Weights of a small transformer language model: rotary positions.
Each number is 50 + 10 x the weight over the matrix's rms, rounded and kept within 0 to 99. Layers, rows and columns count from 0.

# down: layer 3 MLP down (transposed), 704x256, rms 0.126, rows 36-52, columns 128-191
# gate: layer 3 MLP gate, 704x256, rms 0.139, rows 37-52, columns 128-191
# up: layer 3 MLP up, 704x256, rms 0.141, rows 37-52, columns 128-191
down36:46 36 56 50 77 50 44 46 51 51 48 45 49 54 48 38 55 61 32 54 48 39 38 69 65 55 41 42 53 55 53 63 45 63 54 47 27 37 48 41 53 46 47 60 54 43 51 44 47 40 62 39 27 37 41 63 32 63 52 47 52 53 30 48
gate37:59 58 52 56 46 49 59 47 43 49 56 50 34 36 47 50 42 63 44 33 37 60 54 59 43 35 43 28 48 60 47 41 56 50 74 53 57 57 40 30 84 51 38 52 50 49 48 43 59 48 35 63 48 41 62 74 53 45 51 60 38 53 43 29
up37:48 40 61 59 58 49 52 53 37 54 53 36 49 35 54 55 64 51 49 55 53 48 48 56 34 58 37 39 66 50 70 44 29 44 27 46 51 65 55 53 60 58 75 21 31 25 48 54 45 50 44 26 41 31 54 40 55 56 37 70 41 51 36 42
down37:56 53 60 56 60 48 41 52 58 45 56 45 48 48 58 57 49 45 49 41 56 56 59 32 31 52 37 58 54 70 41 40 52 51 59 52 52 66 51 64 36 53 53 45 49 45 37 45 40 40 67 60 64 75 62 45 62 55 32 53 52 52 56 55
gate38:40 41 66 42 50 33 57 48 59 47 53 59 67 56 37 66 48 62 67 50 49 49 39 67 51 47 59 34 52 69 35 45 27 45 43 48 54 47 34 29 68 55 46 59 67 54 40 49 67 78 60 58 42 67 31 47 52 47 56 56 53 53 54 47
up38:47 63 59 46 51 61 53 53 32 59 62 49 60 47 48 57 56 47 32 55 45 50 57 46 46 70 55 34 70 65 49 42 41 61 57 44 62 59 39 55 39 39 59 60 43 41 42 42 47 74 48 46 46 33 36 33 69 52 52 53 52 41 38 51
down38:53 55 48 41 63 49 57 60 41 50 57 70 54 54 51 49 49 47 46 41 47 48 33 45 48 61 52 45 70 41 62 47 29 54 29 58 63 49 59 68 56 70 47 43 43 49 37 54 64 42 50 53 50 50 50 42 58 28 55 52 43 34 46 55
gate39:34 43 39 39 45 56 42 60 59 45 56 30 62 50 48 41 54 55 38 60 52 40 50 44 55 46 44 51 68 59 44 51 47 76 52 40 48 61 49 62 43 53 70 58 43 60 46 47 46 63 36 53 47 48 59 50 42 57 76 45 47 69 40 44
up39:57 46 53 35 58 44 42 28 45 47 40 43 54 40 51 61 47 32 61 59 61 53 37 52 41 49 49 36 57 43 48 56 45 57 42 34 54 50 50 56 67 64 49 68 60 43 60 52 55 54 57 61 47 71 28 59 40 25 39 64 59 60 51 40
down39:70 57 39 63 50 59 42 33 59 48 41 43 51 50 64 63 48 49 52 51 66 45 57 60 71 30 76 57 47 55 39 51 47 44 59 48 55 60 42 55 60 59 44 42 53 70 50 35 27 42 49 31 66 63 55 43 34 54 53 46 48 55 49 57
gate40:47 46 38 48 47 40 60 46 53 63 36 51 43 62 49 35 54 69 58 41 48 64 48 51 44 37 47 56 40 53 42 58 41 39 38 52 34 51 40 42 41 44 59 44 47 53 60 39 40 74 55 42 43 61 41 47 62 44 45 40 41 45 40 40
up40:49 61 56 53 51 40 50 45 52 51 53 47 55 43 44 55 55 36 60 52 59 46 56 43 53 44 41 40 61 54 45 54 65 50 57 46 64 66 48 27 46 51 60 34 47 59 58 63 48 56 34 46 50 40 48 55 45 54 60 43 40 63 43 59
down40:58 67 56 53 52 72 45 54 54 44 45 52 61 64 50 61 28 43 47 43 53 60 38 45 58 53 40 52 60 36 50 42 42 49 45 50 46 51 40 57 38 52 55 32 45 63 34 45 49 55 52 59 57 45 53 52 51 35 44 52 39 46 56 40
gate41:51 46 38 40 45 51 50 61 45 58 56 44 59 51 47 57 36 46 49 60 48 66 47 41 57 53 46 40 14 50 40 42 49 70 42 71 42 58 41 46 45 54 45 61 72 68 49 49 70 53 45 55 60 66 64 61 33 57 54 61 61 49 54 53
up41:42 69 45 49 55 78 39 56 45 43 43 36 38 47 62 68 51 50 50 37 48 42 52 59 45 56 53 67 54 57 62 38 51 41 35 37 45 64 66 51 31 41 57 57 55 35 63 56 48 46 45 42 49 58 30 48 67 52 52 34 39 59 52 53
down41:53 67 60 52 47 50 57 61 30 54 45 47 38 48 40 40 52 48 51 44 56 49 32 54 45 44 51 46 68 55 46 62 47 54 58 51 42 48 56 44 57 53 57 33 57 50 36 36 51 57 49 53 45 39 58 43 43 51 50 60 47 59 31 65
gate42:56 64 44 48 23 24 39 46 53 74 61 74 55 45 46 56 44 53 48 58 62 46 38 49 51 26 48 43 51 58 67 33 49 51 43 52 37 43 64 53 47 36 57 51 70 62 53 57 55 69 71 54 71 54 40 62 58 55 60 51 37 38 46 35
up42:61 43 48 41 45 59 58 42 38 40 47 40 51 30 60 35 57 32 56 37 54 55 41 48 55 57 35 29 50 55 50 38 43 48 37 50 40 53 53 33 37 48 63 46 44 52 35 57 49 47 43 50 61 50 43 46 62 53 56 46 58 49 51 46
down42:50 50 54 43 49 63 48 59 49 50 40 62 39 43 44 51 42 48 57 46 60 41 66 42 51 52 44 65 45 45 52 76 43 51 54 43 59 40 45 24 45 47 48 45 54 40 48 53 45 38 54 37 55 46 69 60 47 53 58 58 46 50 49 68
gate43:66 65 74 47 37 45 50 63 61 63 35 59 58 42 58 32 63 62 58 52 51 53 54 49 45 70 48 42 61 57 41 48 53 64 55 57 44 60 51 54 57 48 62 46 58 34 54 44 57 60 35 50 53 50 52 58 45 53 45 58 41 48 66 37
up43:45 52 56 63 48 66 60 46 61 45 36 58 58 51 46 70 32 49 46 44 45 66 45 64 36 62 56 54 84 61 58 53 40 49 57 52 37 51 53 29 61 41 50 77 50 61 63 49 56 45 36 43 50 38 46 55 68 54 39 38 60 58 46 50
down43:45 60 52 55 36 34 37 62 42 55 66 36 54 44 70 57 45 54 53 64 32 44 30 46 40 56 33 38 68 53 57 51 51 58 41 55 62 67 15 38 61 39 51 41 61 63 58 38 43 42 73 50 33 54 33 43 69 51 46 65 45 47 48 51
gate44:52 58 53 57 71 37 31 52 67 61 48 40 52 41 58 35 61 51 42 58 49 55 54 53 66 51 50 48 49 52 46 55 68 43 38 46 43 51 53 42 32 48 60 42 56 40 52 53 61 55 48 45 36 52 31 37 29 53 53 69 53 32 63 31
up44:63 39 63 60 43 28 50 39 54 37 36 28 47 38 38 52 44 32 59 46 42 41 37 40 45 57 45 49 50 38 53 43 42 45 70 42 33 51 43 51 52 41 38 49 36 57 52 47 51 52 62 39 42 40 40 49 44 42 68 51 60 36 42 47
down44:47 53 63 50 40 39 44 42 45 37 52 48 57 55 49 41 58 73 53 47 55 35 58 52 67 59 44 22 28 53 58 44 40 40 66 43 72 37 74 40 38 53 28 44 70 55 52 53 28 49 40 57 45 63 48 52 49 52 45 53 48 47 53 52
gate45:53 66 53 35 52 70 54 47 55 49 49 37 33 49 65 44 52 54 52 59 73 67 43 39 61 46 45 46 63 49 57 44 41 39 42 45 49 44 46 60 44 38 41 40 49 42 33 57 54 55 51 52 30 45 40 59 41 39 62 45 41 33 36 54
up45:47 47 71 49 66 51 49 27 45 38 48 49 66 51 64 34 47 53 58 59 40 51 63 55 45 51 53 30 51 50 54 64 45 73 51 50 42 61 41 55 63 42 66 60 51 50 82 48 61 31 38 56 42 63 42 54 50 45 61 37 48 46 50 44
down45:52 51 45 65 43 46 66 51 47 62 68 57 53 58 53 61 38 34 45 68 62 48 39 63 53 46 36 50 59 67 48 61 43 53 51 49 52 70 50 50 43 54 55 50 50 53 61 44 42 44 34 53 55 73 27 53 47 58 65 64 40 45 49 54
gate46:53 51 43 66 56 60 48 48 39 42 49 57 46 52 56 60 53 62 49 49 48 41 43 51 52 62 36 39 51 57 38 47 52 62 52 53 53 50 85 46 30 51 54 40 55 44 61 54 53 53 42 46 36 51 38 54 53 46 46 56 46 41 34 57
up46:49 60 43 59 47 49 53 43 53 50 56 48 36 46 36 63 69 61 36 54 53 47 56 57 55 30 53 51 40 35 41 44 37 58 42 37 49 28 72 25 52 49 48 58 50 55 64 52 58 50 47 35 41 53 58 42 56 60 47 54 75 50 48 54
down46:56 49 45 57 28 67 55 45 42 50 60 50 51 45 59 50 51 64 28 51 47 53 51 63 47 46 62 39 55 44 49 60 49 71 49 53 39 47 51 46 60 55 42 50 45 59 49 53 42 51 34 59 63 46 38 63 57 47 51 35 63 56 49 56
gate47:40 55 47 41 55 51 48 46 56 43 30 62 44 59 64 55 50 37 63 43 61 26 52 45 42 61 47 36 37 71 46 52 50 52 65 35 47 43 58 67 42 56 58 54 49 56 52 49 43 44 43 58 47 45 59 58 60 65 49 57 51 57 55 57
up47:67 48 69 59 44 31 65 48 31 53 54 57 50 49 58 58 35 45 46 56 36 48 54 40 50 48 34 55 41 55 45 80 51 70 57 49 42 69 47 43 49 47 47 46 43 63 55 61 44 39 42 39 45 50 26 74 62 56 61 47 31 37 49 49
down47:72 60 55 44 48 67 39 44 33 61 46 46 48 35 61 44 44 55 44 47 41 55 31 52 41 52 45 51 53 58 43 54 48 47 46 50 44 43 52 44 43 48 38 50 44 69 58 57 54 69 54 37 42 51 48 70 57 43 11 36 48 48 49 54
gate48:41 36 45 41 60 51 29 60 63 61 52 57 38 61 38 46 51 35 43 49 59 59 70 50 73 38 48 52 57 56 60 49 42 66 44 49 46 64 56 58 48 64 43 45 36 34 50 67 36 59 55 63 51 37 40 41 30 64 61 40 42 37 48 49
up48:47 44 61 34 57 40 58 75 43 51 48 53 44 49 36 58 50 38 33 31 48 47 65 54 57 40 47 50 40 44 42 66 53 52 45 35 60 59 63 61 45 43 57 38 51 45 52 52 32 70 55 69 48 46 56 50 50 53 68 39 53 67 42 46
down48:53 36 40 54 61 49 40 46 45 69 26 42 58 51 59 34 63 52 55 39 49 55 46 73 47 64 52 44 42 37 57 51 41 44 54 44 43 36 56 40 49 46 42 55 59 44 51 51 53 72 52 54 45 55 44 38 51 64 59 44 48 55 66 41
gate49:47 48 42 52 57 50 42 55 52 65 48 46 40 58 39 50 63 42 48 40 48 64 51 48 38 51 52 54 70 42 64 36 50 61 44 68 32 48 44 46 45 67 26 68 52 35 79 64 46 65 41 29 63 55 48 44 68 58 46 53 49 53 40 61
up49:44 39 57 56 42 32 38 51 49 42 53 67 53 64 41 61 44 35 46 47 40 44 50 54 70 43 63 62 38 51 38 58 57 39 52 37 43 49 40 43 36 47 62 48 33 68 61 39 41 53 57 51 48 57 43 46 30 41 58 59 46 56 63 42
down49:51 48 65 48 55 45 49 43 42 50 53 45 57 57 41 58 54 48 49 58 50 53 42 58 61 52 25 52 54 42 61 29 38 51 57 39 52 60 38 47 38 60 53 43 52 48 51 45 41 54 49 54 56 53 48 53 54 39 35 53 59 44 49 44
gate50:61 54 62 48 67 51 57 37 49 45 56 59 57 50 42 61 69 45 56 49 60 51 43 48 48 50 46 49 58 51 56 52 47 47 45 45 55 49 47 30 49 57 44 52 39 43 64 43 39 51 57 38 35 61 44 61 57 32 56 53 48 50 60 50
up50:59 62 49 60 48 47 44 33 64 59 50 41 59 54 60 48 74 59 53 38 49 47 45 53 66 46 47 38 68 53 45 56 61 51 51 49 39 41 46 46 50 49 47 29 52 48 52 42 53 56 46 39 39 55 59 50 66 63 42 58 60 70 51 50
down50:68 32 55 46 53 54 48 49 32 72 66 65 51 40 77 37 43 65 60 34 41 46 58 53 65 54 59 67 68 66 64 56 53 48 51 59 71 55 57 46 59 42 44 39 50 49 56 49 44 47 65 51 36 38 51 48 56 65 34 56 69 52 35 61
gate51:45 58 63 43 45 35 45 57 35 55 49 55 55 40 46 57 40 47 36 66 59 55 49 42 57 53 47 42 49 56 52 58 57 40 59 70 56 69 44 48 42 57 60 42 43 36 58 47 39 66 66 51 61 60 37 54 39 52 44 64 39 52 47 45
up51:68 37 42 47 44 43 69 52 46 59 33 49 50 53 61 45 42 51 64 54 93 55 32 69 64 51 51 57 38 45 28 34 49 48 38 26 49 68 51 56 36 60 45 53 52 40 53 76 24 37 42 57 62 50 64 51 58 34 51 53 57 51 61 64
down51:50 56 63 42 37 70 49 61 47 57 61 47 76 41 74 45 47 55 56 59 46 54 47 37 63 70 42 64 51 37 38 64 45 68 50 31 58 66 55 67 57 36 41 43 51 40 58 62 64 43 53 43 52 47 43 51 57 39 26 27 47 34 49 55
gate52:43 60 37 50 47 54 25 56 62 45 44 49 54 52 50 52 68 45 48 51 46 45 53 56 52 44 53 58 53 61 40 46 56 61 48 49 47 54 61 59 49 49 57 46 33 36 56 51 29 51 60 54 37 60 50 39 63 54 50 35 37 40 43 37
up52:36 32 66 64 56 45 50 34 58 49 58 47 38 57 55 41 44 51 48 57 51 54 55 71 44 43 34 65 45 50 45 41 52 43 44 53 36 52 21 62 43 40 60 51 44 33 44 65 67 35 64 53 56 49 52 43 55 60 52 43 33 49 45 37
down52:44 39 51 46 51 60 53 58 28 56 66 50 55 40 62 55 58 56 56 60 61 38 57 67 66 24 50 46 58 51 40 57 59 45 63 48 58 39 47 55 48 54 48 48 46 57 49 31 41 41 32 59 61 71 58 55 52 55 66 55 67 35 44 51